config.toml
qk_norm = true
lr_head = 0.00975
max_seq_len = 256
doc_mask = true
Each number is 500 + 25 x the weight over its row's rms, rounded and kept within 0 to 999. Layers, rows and columns count from 0. Numbers have three digits each. The size before them is the row's rms in percent of the matrix's.

# layer 9 MLP up, 512x128, rms 0.222, rows 265-336, columns 0-63
103:520513514500467488486529517528502513516499522518486483510519513516534442467533532462522542474529482487445485516491518482501506495495471497487507506500531479439568492524542556507522474511470500
092:454559501501522479496474537515501499521509477493518501512503462534473499480473527525525485491460499495489493512507494525524463554446493530516544499469498552514457476518468486517512527458455542
100:495500465514470509444467542527499502459459503491518498509508514473503492504462470522504509464486497515521492516533494475470501501505453472519499511495527515490502501505510526508474547485489537
096:496510506520500451479488503515471518520495465498499485497502489506494456454477501494486536547494511459521495481502481521499454466531541520510557501494483476471461505562500542549541480500511496
100:506487519517471506487503497500480504445492498484510466447527563519470484514522501507481525441475507510522546502483538517434481494478528523544513488464468492471475509534515506526516504475456463
102:490505495475458522491504533553480518472494517520471497502485486457471467497450532479511555488486503558523510523531502471473510462492508447531459505501547531491487489484490513473527513506520487
107:507538463466473467495503474540521498483497489484510511524534479474521500483489511499483535501474534447524514520504501515523499534517518483520543513527517529503475485541508526546499478411476516
096:461513504492496500532536512548510514520536524497520489490534465503472474501484498497500506470517462491506497497529507458541481539506465510517543469483493531502478495512473528499521491528483521
108:496480518513499504472518502514494466514469492484520503515475472510481522484528452528492542488458515513492491487486443523581523495488498465503536497514521500531489531495503524494458470516522509
099:517494468486499504521477513472513491484492497507456496510504527495489491511524523474447510511471486486471506522455481550473516471503487462510509535531458542450505499479531464484481491545490500
096:485515442511468516469449511512500497518517470501523498504486498461513498528480468562452497499521484531482495500515547463525521492562500517528492499456519483518558540521485498505495478514539528
106:547497505520512517495536508534473503490524490490515485490552516499505479526472496459522522504499503506507513482527518493533472501424477473501479463487504550469484523476453518487534532486476463
101:472469456453484521548519515496489553505517454524460476477523502525491500484514504509483498466508475481476523478490493497456504527509493500541524477478504509470473503540499489523523505521515503
097:509490502491489519515488535472536518490535509548513456518514482518502529492494523468519503480536437510494456527513536495485481491516485463508505466515510532532493461524476494487510544575520475
103:506494542525539500513487500465486538509479520533497499504464504526484485491497476510524544512503494476525477480460501475531542513515495437510476486509498482464475510545564493482513514508511481
113:501489504523535516458492498492505497515552552497451500462486504532540546485504530525478505506527478506486528444528490528531496465491501535482514538504473542536523472500521466508470496516508468
095:498495493518524484498530541512480486470493475484519517465528484530514522529480506447538489531494503494531567473489519482524493504499515483487466523493509474510486499544521517528447455529525491
098:462471530494481490507516532494485521508511481528440490504511481510564504466500558562495496543538512491556478507504522540478525546521525499528486545514483492492498495518486504505523479443513528
100:477525515489536477508527505492427506505504530506475468504559482496509463500548538470521509522506468484528511491522513550508520497488542435502491506494464476465505500480487446519511548488561472
097:525497489533484511503534509490496439499516487447492470504511497515539519528502477490512510477503500484488471496518510493506445520484538491507547490544463501547516457506507511450508483499525502
099:501475464439455500550469499473502507464505484500459562493527470516499508482506442471511520530501496473512505526486499520475461498464513520576479478487484459496515534510476510505485520509498519
102:485486519537493501485503485484462481527491534467481496494476530514472517518503534494499453522520508516503472493500480470517495503506485501505525474479532504493462508555526510486482503487513508
107:502509505535480494488534522534506495494544556499523479538486480500519528485508517495540494545565508451519552490546471511517460483516472498486483494525512463539534502510480494515460490497518535
104:476517476536497556521534506540500513516535498508559479513525496485523556515544494492463508509476491537438461507509461460507491529539478534478524493501503520482511524511507550496475511481544477
098:507523508488523475506500499503533488480546471521506467448481471470511514503571457507505510537526500480490470521482513502524520500500547473523489505503473499527528557499451509492499496520531467
096:479533477532487473494480524500479476494510458466505478489492534539518508419524494487585484525474479531502513505529542527496503536523483531509486506509467534469500507462511520540502486497496472
102:483517449528520463539486515535481490480527521475506511524530526486506497490484515530477506546487454474497525545490467516506528454450557568500479482505502480519464513557478512539494494492530466
101:459522496468513485502474458462548435486466480493507498457533470462485499506467518509507527522472477512526555491515506492483460516522528505512513492535527507548455491496529489529496494507491497
096:467495505466497490519490454484512526537475509550471485467471519540519520495516498539489488524477468492477507529496499544492491500449485486526479514484464470492508516492485498485566511486486462
095:475531535517543480474493539487526516491491490503527471492513531523512500477493500512474471550494494503472533491493467521516513473508509518470512486495528524457526476490494524504482546529483544
100:483539459535506541441488512476534474527547506500500516507499505487482567485533497529475525493472523501473502466517477481482486521491511518512478474479515487520518497502487546486544513526502507
105:519531520539515499491481490471500494485433490439507508493454511513518501501469513492457460506488473530448473494513515504530499547504522471498490518508518527487482518454476477521515503492500540
109:502511505517466472476511491497520499500472463477546495526486481454485544507512512483503481536523524486523534499491530490487472501464528487511487527483506510506519516465513502488494508497514522
104:448471482473492477496516521472538479514452526500562521514492526522509481452511523501481523491479514521554498526476501496476505464488514498553468486511514499529480489472463515512521498525529478
100:505492501472556500532514516549530526502484473530475496520516501499505480514475444492489516471503479553485495512488513533491480517526478492471505507512488477470470458539491490472524494508513478
103:498489503505462491475484499517459508541490497480488479482501466486503488494518485489493512539553531463534492502481482433497527470495528484545540440482509504512490494498513495478514447483532501
102:493515460492476480494519499494463480516517517499501480497499484516519522479526495516508483514504493496516488509497473533459514490516487529493435538549486503435488543503533523497494515469479529
096:479524514534504494487491479501513532505460511526519500549508495516505527518518482463484467430542511532565475510480487470491507487511482524505511461539503556475481526515518511510500530480538455
101:532447489491527498493505507481517469474504480520447483520566478492522461541497482458524515515510498482493490479493458476492500484525528507540476503518524435481491467522496468553515553526495521
094:494529482520447508501484499490514504523456460546541447491502531530466473528484494500505509572504523459487508504522496518521543474516473472505496525496528479481468453499498476468527536501484528
102:496482476475472449528536527479531502495520514457478543492530440512480462493481475496450522512493465505488484510500481561508531472521531506517504512483469514496520508463521492551480527512444501
097:507506532509543526518503478514493455519491507528512504487498461478498552518490498496526505512498484474500480521561459512442454470530513466528487499503453476497535563479501470529445465489508500
101:495527518497499525443537486450496534511455466508501508528516511497497544473526521500527481466533475518490505492499494483474539506502496530481526519493494483414518501498533477522502490501490477
102:479484459521495502562544531502539524514491486481468462490496474531533507554482533469484508509505502491489492501491503498506522452533509510503475490556493500509587491521529503467576506521509529
101:484518475487501510479543533497509550503493511528520517472538500529513461481497466462539455515491520533483514517438497528493471483473488494531482509497510550491478545499543505480485490510542478
104:523534488527513511477453459498487478553509480474514468541506506462501473503524478470498527547472490489523530469512515522482510500503471478498492521482478504481498515525505530565527482488514528
105:490535467511467504472507478509471499472505522460487490528515480480502500565528522485483506495502529530435461489496493477509554523493457542494475506520495491447511490498444494511495527514486504
100:493524491520526521486411506459520535471480533486586479479499479505481510511505471538506493521522499504477502494527523492514500503492537495481479450465507524486492476498492479499498531460525483
105:523516534485462488520475510509471504482543448456467504478526500460494543539485498526467495498505498510514538511528488475545505496537458497468539500512525501477466473519476490506451519534467509
104:449490495503504489528539528514526555464487525529464569466461503488492516438521514488505502514526494556508519519509518501494518497497486486572462480490522533531514458508526505548474511499501516
104:479486495450466502511491527478559507513513482498534457514482561518544498470489499530481462442507515479550510515504475491439469505550530497533494503519510505503494491529487511469520492518492458
092:483527537512500492527485457479452489515484530534525464503505532523522469438499499465548533501522502491454473480507485521496484494496489477547475507515482528481491525500483507466482527479504503
105:474507460494472539462518500520488464518531461484503536487505442505497450506459490530483496513493459507519510484511523520493503499512489497506494514527481532507470502555499500468535467490528478
097:491520446497483485475507504481520555511449485478518491494526466497449466510465480468488532497483544513486498503455534509527525481495510502512524495541507493536544444505514530504472480506458494
091:486509460512527526512489485491504475493514491497502488511513505461433473463532531468551507497496496549490502500524514538499541503497475515498497521499521482490526460471513499479506531476462461
112:472489480531549489512501498524470496528496571468466511471550497498527498509488522492492488551502511488486505511502515516488491481422572519492508526476495474466492530516538503447503466520492500
108:471485495523514490506492509508495505507513478483563518545514491517532501417497537511529516476464474526510494510512495471486493530463505497513434473514568534532498511483488523482568487488545459
107:515501515476493504491539505463521533449478467509498503513474520456515476483501529513460474465504479497569482467532530479520530494508516518527470521500471535529494519479501512542481512518554485
100:473511500488484495436503509527465531532533463528488513554506461445509494489507541512520487460506486471458491528496505489480484498475480545532492461489476527501500488492528516474517539551477468
092:513478502528516488538512505495431487486545522457525492457549513531521475469518520492526496512504479466495508490501463496512494459472469494529495540484498529498471548506503519501489536518468481
102:491515506516510504475500508492484482536496470512469518509509494472512489528479536500471529487504500495530507500532482527527511485475472507520500539486519473497543524485519441510459473507482485
105:526483513458536529531528509463513442489470514458492495454494469520536494518492492475502497518494533467495510484492481495487470469482477488512487514487490497495501494474536497464496542514535511
105:511521479536506522515481484501468461459504533535479525510488480475493466534482491447513472495509526470513463471501474508496487491516495453489465512532470509445520493551516506490518507466510502
096:545510496509538484546497519491448502490500504500519500515505494490488448473543523502583405533485476518479506478491525471508530460504475481487470515509535535465516462513484495525506537475447491
101:513497533477470493512493457529521505483490535478484513511510495524524505447550543472502527483487471496505513482491523522537521505484525531510469493487563474474497537558504494498501477521503495
094:450484547525478542479470551509487484504474501521508514490483491532549505544528534504485527540528522483489536519476500519536493491522457548557500526475538459485496521499488487499495504519499472
102:518490461517506519454487444516482483533454501540533514469499475535534542527500484535511522550498526484511515491492525550531486553462504487497494484542492488478504450470498492489493484467506503
101:497527444556531530484534484521518546506489503477460538478512484487513496503484475492503487501510504478497470507529522497463538472494493512498516441474480512472542514535550485511498489532491483
094:505484519500501541508503464458471484491486479474469505513494483520488439519512457531520510476467492498482463504487494479468497528528487495486514506481486453464490488511465492488551449502528483
088:502477464468525484492509505504517513509478525509521434489490526490519472496435488523485529467508551497509540500495465515493499550497501469436526480490521540498526485443536520442505485497495559
092:502538524464519482489494474464467477501541521483516551517501477502507459521539476511504530460503466478523510498523486464519487532517526520517446500488494491497514518474481499431515503523516464
095:503470497469515522517488536515510466504533483447492508481501498518550464469477491504503510526429532501500468468538507511486505462479477494488499531522489473453529560466525489521465509513527493
# layer 9 MLP down (transposed), 512x128, rms 0.319, rows 265-335, columns 0-63
103:524486505501527501524493501504493477477488492538543544535533455527510508474490475490471491534473545535510478517529501503520503516469527447528508495491452531501460513499524468508519517490558484
094:512488509466471446519535520502532502529503512524546470519504544485489507451485461479520470510513499545535493441505492474484480506492536469476481502508473503504540478494492515455515551513526477
101:508458512525496492498536487525516504494522498493534458474521447498527471452499491505486507476479474493506524469521481523542500492518503517502474509492491524516505511488541487470520450510504512
100:521532522507492502515530469463443505468524476488501527520523495545480521444484501487496451444514544498511512471537456492491508492522525501493502481568513508538505500511517473540505543522501488
099:523523488513508506538461562500542535494515532520496517479508528464509492540533485485488516487476512507477465475493491525509494417492530547515472484502496454530491459517482513507486497495507524
103:490472526475469493540483438499534448508470526505488526513479485493499537560494524511487517507500485489472531515484494492479493527537543546502464501460465547479516473515479527516476532484551468
106:490507520520499486473500523525525458479456478510517487526470507471494487501510508530510483485493522503518492492533473483502536524498527450512473514569533557516488510487507470519509548502539508
097:496528495483519524515514489484487563537493552462487493514546504530461523470481476483493517469524495481484504483507512474501459541503465504502522487484479469516529494482518497429509480527490537
104:510508485491476513489491494485535535536526488494509436487496515488515439507487500479498496513498486530486515504518523489459527482474476527466509491518471510508506493466553514534542536513518464
096:446454520523499494493536531534461513497489464490495477490507520534532514496503469482500533486489505509513492459486483493490508491494487521510496518457516452503508495513543496524491489493460504
092:454463502487519462492522505515541451481440493492528486474505483482482453535501479509500550509461484525498475462497526494448511491497493484507491498527526515457511484515492534507492487526508527
109:459460534463473482518461521454506533499505514496514464510502500480514499460526464509470515552507502503513514494481492484480490484550481511525531499513500488534493471514528498500488470496492561
103:505519485536503500523496512539502512507491494468480514456445501504543498514501464430493530536470497518485505507506518484522519467519474459469479504489493524536522519461503488500475524515452538
102:496508486491479511505493516499524514467445525494468457525527561510489499450472490497469501581506472487466483479477496504475482522522485470466541489476481482479516486524501483442468511504535511
104:463513489495558476494499519564452486469495495521463490529545507522453497427498503484496520469493542469438487517502483489486479491479481505489509476490521529487466506480462509515467473518528516
111:444492499505499503522513473477484490492511484469506465477541506502489488586484499481509480516498510549492498492473501475470529512491497502538514445481473496480548522465544512508496530527507519
094:441508503518454458521500485545502527527491552505500487473476500501496469516476494520516522475501493540540503525479477534509529474483505497530501513506533460539487523493471501517533449503479515
102:513544505484464506485522475495529477532489472494523540481486478500480470463492505533479484496509521493555487523529505489489474470475510486488464509476483480451514451470474517471526545471550495
100:456502498481485482499536485512524498485495502512498511530494486518450481405510480485509521515417526513508500439476497496547540498495521499514474481481490501500500492499490549470471529511469530
104:539545514523495489505502501465506474471518496499543450488509495488514465515489481486486488532502505510518508474520524510453473504466494464509469528545512558482495504463549481460494528501483511
096:512526481547497474490544481521513486526518521490511453535524524516524514447478497490501478449549480480504489528501475530507512500446479511482528483525501514492536454512513501506496490530498478
104:473533536509512445514480441523536528498514509507496511489510498500510507384453504480519460512494478534517471517504495484499507456490483515478503486487507522500502527493522536505505526479513474
109:445543544470518504506528521511504528492506511480477488486491528445523500539469504530489493502505489502485508547519496476497516494482503460519487506483485470516511497481521513479522503510496535
096:511446487510486457500520499536477513477537500483503486531505516532514526451504488493523507493445536536510479513522518517482462480519463485495517521537516552527500506501489547481474492467520480
097:489459524475505519493521506449536500508490524522560502472485512499480454443478533524483508540506516489513494521526481475502472541515495540531517468503507506490511470495517506518489474556545503
094:532524522527480514469469512513490504512449477511453464499517535497506552419486533497504477508562556485488518502445523525524537494488498492522532502533475516439472498501456490541501500501482519
099:483496533521520516477487503519538505526490555474524487511487477467474497484541504445482483506518522517499534517504508464497462530509496490522526510494522503514564453480518506477534487431467521
103:501458470470544519499507511512500486526512503524452500503510487510493486454497499506470537507534420493512544488488522512475478437483526473485507507531510506523452498518508511517497503479491506
090:549509495488504468519529489502543465490542482493524529501456534514483495551530478471531512518512516492507485550518489492455487524486499512529514491478503516518488498484449512528492456462506499
093:493467529471488489522500495533504512511525507516506465533501536512478517515494516498513541517557513520504503515518472496492510512559525535529504522498519499502486510475503557504464525517568531
088:500527510556492522501478533498517468493508512521465499467516514512505544528511482501512483505483505519478489498515501497562500483488501516473491503500507528532542497488526417433522508517477549
103:506521512527501487481507536451494492499529521494482476458522487483501512442493490467493489527497517448506502488512499458529488507489488502499498461528508522514536530513528482461460550498475509
105:502448499504471498499520442541466510503489558533495480537509502494516511459461500494509508449485533501494505521482490485482509544495452519501539538549480494509500519538487500470462518529528516
100:445494490484545468515512530547515585504467508503528490509479519503470480497456508533482499503526492484524528512524518514512491498479508524525525498505499514519499467490502499540503489509559470
102:461474521504509487510509493494567470509465546496525524483516504497524490415480530484519482535517508529516471495531543519524439504518466487461514498478484518528501499513489528507477490508511487
104:529526502481474499533513458479508466486500527543519518483520536527519500408517482541565497506495441492506500525505535554501484498508501485483507498505490501469504493480484502557554528548471527
103:469483474508530511488510532500518497541475530504481478522541500519474477537509518510486494495481530531479509481503498497518515548500465490521480500478492495501492510467526455517496520494494493
093:484508498480479507489543509515488528482535522535537507540462514455481470488509527492530507496461499516512494506489525502469564527529509484506486523521509492499518486474492590525479466508525483
103:535544502494466531472464489511503522543501507498479538475498501512496497560494451528510532488500499564530500477469517505512508470491493517509480496476537459499496449523493476453526497508527507
099:506554503503508471499467478483526523486480518515493541524495516506487468499517480521473489540473503478504505507550494524496497478520474554503502519518547495514530493512510506433463502516539505
098:478500508544526490496500476548475499505522458537519496466505529486509501461517505453506492481482481535495504449520519495507546512511509507509496464549540507524469519491515506478506473517551498
101:464520521514480496509513539503502541496498546495478474525515538513493482507443471541464538483484505475477477496513522529509446482492464481508497450526523500508526516498501542526511477475515497
102:509481476473479474489487535504501488461491528493492457524518456462488507447445504502468489474517484524542490500503532572502535481507535485512509472465530525497458484537520494525529523505489496
101:477539469523489507491453495508519546511462488453527494530451475507482509481509531533492484534510479484494451485458556565504502505483486498530477455522515505532489513483540459468536508467473499
098:504454542509474474508519467479502465467499483495553514483545475502491503479483522467468516510451538478499491450499490508494529500520526495522510517523470535459524493483508507490469499521462517
109:493490448520526528535502474499543521518470484509504487504514521526530525449522526463512516488497498480489461527532511514479480491488535527462517503547488486477485525529506514483500497517497488
101:491485512519499527495538513491480511517496547501490545487489545478513525485507480453527525475512489503489464500528498459542468482531512517421478473489503520541477508495512475429484468524493499
098:451495526512501447444498484482495485485460547480481475490505544468510477481536486511532539486490501478531525514484519514491477518497525458499509439530480535553497498500537515473477498504461530
102:473500477511514542467500487564492513469464492481514487540498527490511452482481527487440486491512502486481471469465481527483460486481536481476500532509491474515501531510545496494563483475522501
100:493538507510538538442561498550455490511487537512504524506499510540522505476498507474530497483504474510517489460464491510510522484452528482495492459467468470499528518505501484515499487520472472
102:513443526452497488532520534487517532518516474491533500502507484495527470523499505507504530512472554509501478518503490518463525524494528468512485496537481500517536501518457475477500485516552513
087:509491524514485516508520498438470528546512468469484542453495522486553468519452525485516501501480483477473492543538460485498480535484498473429502488494519475507498490516450485515504534485512502
104:499502490484513474488481535491478532479509525515450436517517478485482512481512539462514461463500550478500497502472513483491528464502509518541453487503529457517489492498494512489486500481492505
100:542481525487495464520500504539531513504491544528494534516510520492516478489533533509540502524456454524505508470550479533498521492512518502480526535468483492502494544504512472488491540544520533
099:497520536516513501526483510505495517460467517540477479525505531512488490497518471507492490546494468470530460502495542486505509493505521502498534500547506535520453549485481486510481547504557471
113:474508500509490473560486493530459488511489472485519508505474456494533504579486514512522521513527482476515538475523550548516468487484508506517478526511496484511473481512462521515516497558503460
105:514541483505513510453498482486530472484465530486453507484553484480479478497461504455524510537484528506539504520528509509509510487534514528550498522448489468474487485524508445512467510487486523
106:489457476468470499514480518504462552525482551527494484503493464522475530507527527528492567522504507527504522484474496514491521527516509498484489479484500475461507497505485496542507503536526489
105:509474481487451455500514490499526500533504524521502550494450519475536503486475498482520453478553505474533494495508478497464496475468524512448508470473465560522468488500443474480530488482499543
092:481525514492494521518541513484493490485512467494483528509544526495480477475520501510518486469505543485465558517496506546430437505499467509532478509493523479469509504482477521512511508475493522
098:547505514458485541502484504516508471530499506424549526491452523483512492466494469487503506523487494486484519474501507518535528498512472542504511523445517539515523488470483545463478490506467498
108:521556523503495470513521534502485511534496532510489523527500533536511495559510522489447503492506519477483541484476471504512493504485482527530485498520515491495486574485476477539496503507489494
105:491555479477467472516523463484505528490510444509511468506518467486518493541484555525512494472513469522500504528515547485455462521475491525484485518509484504499488511504511549574491512487467539
103:511492535486509467515496532490491522462496477523461497498527465498475489458532470476456471522544526495522497529475512491517458509501530444555473496515543521543486474486526559499508500471476489
105:502500458510460501501518554490497496509484479495493535488459458485502528449534488472516496539517530538502525507463480487515489469532482478547512492493505497459528481446483496527481506475459545
103:512548525466497497493505507463508517502492520446517475493466518513518524547479487539493492498547507550518555540495496486461547502515502492479479484541526447513518474501485501490488490503488456
094:461476515509503500519518491487458525509505514476535512553512497487517482543484455483514515507543472462504490455529558455519492492462518474461520533455486460480520497475476515531451495579475496
103:492552483510471547491514485507508498509543476519470485520467490514504499544504525504488511498497519498512518515495508503493494482481515512514467419478465514474521486494512530495527490477496547
094:499494515505495546494453472499431468480532503515519512499487462482459478491506503463511489478506543528521494519486497479521495545548511525498495555504513500530478491511500485477498483501473527
096:499518490504495469541503527471495549545486468525511513432506490472502489490473512526491499477511523489495485474506481504466516537520475495505456524490489461497455507512495516475511499525488547
098:510467485506502513477542564500516478472506465484470465524492533509499519488477469460454512505523548475520491505477545505458493485474459469463517519482513545505517479511507532522506475519490474
# layer 9 MLP gate, 512x128, rms 0.246, rows 266-336, columns 0-63
092:529467559503482493504515496494514496492487527526582447523459502467465519494474480488527475494512470483474450479517470488493490547490476487520479495535555489531493479510530556488517503509485531
108:495486494512472526460478505494509503471493456491496516493538511493460510512527512469514540485509494466526546521518483532485499524522505470499513531508520502482530499514519481493535492459556458
097:488518467482472491493470518497453490500474469511496549528495545509512488467479537483532510477503560482482476560502500496527519520515508470522531494528496474511520486475452469498442527509476537
096:448503515520523494512509490475504542522503465533491502493540544517471443498542458501505490500497456493471508507493513522462522540512520507503537474552517517479466489524512511498455526490465440
108:493523515484477495535498486494554508539491502455487478466568498515473509528492529511500493511484513498511512489516504504471496520500483515467497491472477512497543512462556488509527492484487514
107:427495486505482514448512528520516479479481446510550489477492473467484441490479497516507511509501531463462471512510469489533478483507499511496480555537498513467503511509504508511532526476524552
099:492477506515442485494506489505497494456484500508513511482488490511496530501530522518494494514479530492506495536481496505526524475509537485433477480551514521519497523545506487516486555528516467
104:507466505485524507445502561498537488500521467517517482473499491515546522530474482510516502501475519499502523503462468488549521519483521480448532447534501520547472487452509495511490495486519503
105:469508522524558482495525486484524525461477491465500504508513539551466455497505470506478501511493576513492514474522501481498520527468479502496468477501518486480488486528498495515489505441472509
086:487499489494453513532503506516519486552460492524493513507480521484503501470505469547473552488490484515470478450489523427483539464523510566510450503482469481487483503515476487505503544539503522
111:508552468528511558480502488519481528533497505535452549509479518488539454498472475503519489506543488472465496511518509510547492543471485460472527470530530538488518486483490494474503540503497460
101:547494527523500531507497484514451479478492491481541507498523526506532496534484521506457484525473509502527482539498501503479507499474487530512508483532476509472511500531483465518466480467528529
084:527485502508472501451478489535454491502435499497484528471490462494498497525512476514501492499492514454494428468498470482515493513514533473473507541504488471516492502490467491537492518499513519
105:538458500528551557507505469508471509499518501509466487520480517482477485537513466531496529468498490498528458506477495495533478521466479469499492487492473525477531498475479491502514581505493498
125:520513532526506500462512520466498441477457502461458512509510535502487507531465495482475500515525537505512527495520479505528494524496459489487510501487540493518529545479488499488437537527515475
098:507453504495519526490489508489513490465488477481517483516519484505478510524465466487526488544474526507518518473466479496523477543496507519486503512489517484546498550549473472490472468475546468
101:480521483519514451456536520511505517511522455510505496479507500478519511498515519483433451476496505516462524500490497485479472489539548485499487512521495495490504468513499530490487527508518547
098:469466572498494483515517469525484492510450488505484495523493500519494495467485489484491528511534475500516489510497549518507475513454500467562519540486505529468507466559446483510483502469527536
095:489521538497540515486477517453485538498472506516505484548496486481460517514471491503468505519475517553503516520481528475434494510495497536485499517526484471518483466477474537511452521492482561
099:515507517481498508465493520506482506495457463543486558507486451512501532471474513509502508509489540512481516474515490476490480493498494488504493518490501481499459532474508503513503437510520540
107:508507492514506510531466466531496500486469512528538520563528488467520497490494535501541528502484521468521494487526511526527507492539500473473471516507487477524525529509507519496471522547534485
107:556455516499467495494472470511527485518519485511533513531508515493497500454495545485505516445486519471496516531536541528455473505509487515499546523489470497484519488441485480502479529460501520
084:515485457512444517520521500524522518506508507542495484491512462527534541489525493537514531529533493480513539460504480479534510487549505516524457505517485506493495486512509502514463471499496505
106:496509529524504479488565508498502497522484511514472500552507484543533469492482507507505514489498500501486524530522524514499531534511492532503475446482437525505541473474478515506482486505500510
098:551544488522515536437519507537487503523480524460474500505503522444535513523480504472501497478487518479507475509476494497497502514497481475500527512481512469514481476533484466477525507480476523
115:489511524543507484533469499500539475505501531444484477507512463493541515499560468476482524503482530546524530528522534498511503520493487481579489522498499465534484529500523453502499493491461499
095:522499515490445480496501492529508518500516513510494490521526475499487490463562470481512483489485498510465532516492500514510509506528513536529499554477474512478469489520456562490500544519495507
090:465494484480520523452475492537487532517485515509471500483545529488527515503465435539524516487497521473527526514572448495454528495496500464506470445510485508462495479478482515540502489472448505
085:502478547498504463461476490468530518513473519507523490480476468486480448507507502507529472505516501541484500544500528441551475523507428515514465524490473479507494499476501481443512543538525507
083:518475525485517479519535516484503539495462515483453460441519507497482482495456555453522473464506482491483491494502530501533506533477478514484506492493454452508520468507494428507490505488487492
088:466517495497447498480503551534495508487533528528514458523544514485502498519539479538525502523511504504538467476474476503495480478514458487473523463527481494512512499503501483468500530488509469
105:455520526472531479501487557489516491483500470553437457516508498568481481525502509530474490488490502514523489520522500469551490507491530505506534482477523531507534513521437486495511476501495518
092:495486502481501453515507498547548482512468476507495502526503520503485520503507501523495496486526459492473521508458545506515510480529563585533505475447464497496501468463457502450474493498482527
101:503502524542454488456478506502463486473499513437521465508484494477519524482538472530534476517480456512517466513509498477510526477459461481514478446488492507479496521475480500514554512480482486
102:503483498486557483487508486476512550484434488510464556519460476532536494533506461491472497557489495510502468512536488443503472509524469525471481500499481491492463453518522476504506508487533493
106:468462511515514517505477517458518497528462533533496457543493517473495500487509493538498525496479511514509512507474496502479498533523516505512531464458512515529501568454488475520518544492452494
090:498522509500468547514517516519510542517472515555498521519512490476515515472503537516485489503533486559491494486471495516540506524492467505513507464450473503438490516519471522495509495443494504
105:455489451498493457538512534499541490506502506490514498488547503457519533478480500504552466501510502500488514538479490462515505504529527486517550470502465511508518517485485463526504458488499431
095:467533528526560534477472538492447462554479520484519503538483505511504497468513492495493501542486494491483497506510486528536510490503484488496506506506532509483498537513487506474512558520510486
106:472486537482529509484516514519481504499472510531517482493462496502529508469546507465555509480480499535473532503495533465499493517499515511437459433480525496509521505509469477526512500512532467
104:505497517508511460475504546457512518458524479468500538480522486462532446501431515507471484514518511492465488554516475488500514482482511494473519482516518522519462454483479478513494464497512485
108:535517493526510445460488450473454494481458524493526504512524514467468530533513494493530526458511495497484459495495484497535480480480529509498553455512480495454521497520537524519498511466496531
101:509504460525519569489486501481532514507480486505498474508461539496543504507511494482524440493482491474470520536493499513481459499489504507507458502535485512529527504471505506493524511459498540
099:518522513524511519538488494495459512511521501510481483499495523499532464471482501488478506525503560499495477598510520485521499492513522524475485458508482491537528484495484531518484481492498478
112:533491476483537491506479482493503482483493507466497513498538525467521526494500505465499520482477491504532489489497525521463501506505489512491484470530482526433534500519536514503519501458455512
102:520527528492518531526521521490487506502483519458520529493492481511490526483505559526479482493494440490504481535536473567527448519484440459503518496499479517492519481506507505509455491502536531
092:508519494489490519461467516475503540496498474485496472479538482482525518490530505499534490534472518523553473467482513523477514517539510460489521555529522477466484527466468530526538487500481490
110:547480536513514498526474553527515504463529480464485522529505555499552508519495522495512503466524498486481516513498474500493528501529498505475505485520500507493469477518486473537508521539482509
106:465487532502469495520471482448504465483463494494488514510524452544496500447529520496500540499482493483578512508483520525500500465471536511485549543506536469474516550513464522526503511501495485
103:494469553524472460463485507471486534491552533510522482495508537512546496497498538466498480534495488455481505502481480519482573517537512508510514522510499493455524498478489482509521520483529515
092:481504482517496524486488565485537486445511500502453548520478495471501516552496506529475487494453511498556484518499503510509494500458488541414519504520517495495539508476513483514476516503485500
108:453486509526480511497492505477545459486541489517486465484470511505572517525506472459550533556495520487509500500497530523512472505465501464484503480507546534507526487462509551506500483494523540
101:518483517526499443475515528530486492487480466522514473476561468540523512508477492505502508478481495497522515499472529510475499516498502523503494525460510554520478494472465511487519475523499529
103:467464534504468486527503518519530499537528491493504482530509480511501482530472495512492533509495506529496533516494435523517464521518530460464559464475503476483479540531514441502538492525527531
115:525482498524512472496470480451530523527503500556465501496490489460523497500526495498510520492517467485478507474442495534516510541464487526483503515484525487457490550543501509464540473513511499
099:464458472472522520455523495518492489514492483513487495481477500501491514529485557543495509485489536482520458503498511508546479524503514508512459506459463470475524482509509476483507482485518528
104:513470500510486521497502503456521546533515495547516482517508470498468474501483540507520475479502530499549517531486528476497520533529503514502475479498489503520479442493464506531522497468481484
113:467478474535541484435502501501477464495526501484520533490524499500517457485468544562511471499518504527495497539520480531542520542499506509487531491525447552496479437531500501542503499533490476
102:483487494514547463479512530482528516499503496496532459516492523460535498530524485468528489497464486509490443488506566510491521496503497492471518523552485485454493500514504526503509471530522518
108:494515466530545500520512505464490503521527483506512469495466537460495513478463485525520467477538483523500475496507526498506495519510506458476514426447531488497487505492458480526507479476461521
106:496440529497503516499549501495502465536494533505500473547458515526505497480482504498491496482500511478497447499479493482510522500480467536521473489481525476474560496490521497487475526495507495
093:524512513462465502504473496509499462513478496522512484451501511519489527448518502512470523463482469537514494503510528515486531524494458519491506493506465500487476499501459510513507468456475489
099:495465506492547539497487492523478492498497502512476521505446466497509491471490535506482460481456504495471508499501492533517519547478466471486449482499479494497469536491489508474507486513502537
106:495483481503514540461498476492510513537445509536498461503507511492473509483499468489490528501512517527472542504504496508507466474458507454490518500512499493511463498505468481504487511551523500
089:507452488520507482524466542478523538520486505532522530517500519518482513502538529489526496477510519499520451514448533540517483553512506500539488508446516514504492494494482508503506504510489518
099:502498461489527532451497495503485486538460487544482477512509463517557502514501498512497503523460498515491520514513526546484498538475492535477524479554518502505452464487482532481477500446508507
099:493470502478552531535501508549520462497489508470473505509505514483495501525498483441485510490474495499502518546457467495466523520538506510491510568488494480505507538545527496520519482524491498
097:463484482512564470476523530512511469514503543510488522541491518517518510476503507495480489474495537473506504472490477549529534460508489537513501478493481558492488484522481458532520538502481495
089:485536558534443498517500449449496521467471506508515504482468481487475469477494498459490499512486478524488521490466528488508549523512488501553499488533505494530488497509519531516515495530506494
102:505474520425507489459477515497434499513456512504492532509475521528474486502512537519535487519538476501511464508548536475485497502527521546472511496488482494488505482493494517500540532512508494
098:512517459452470462530547471515537526521512518499489485453531481517529505478488498503513512486560477552545472489515498510487499525536508489484518492531517487490515485495474492499499516542473534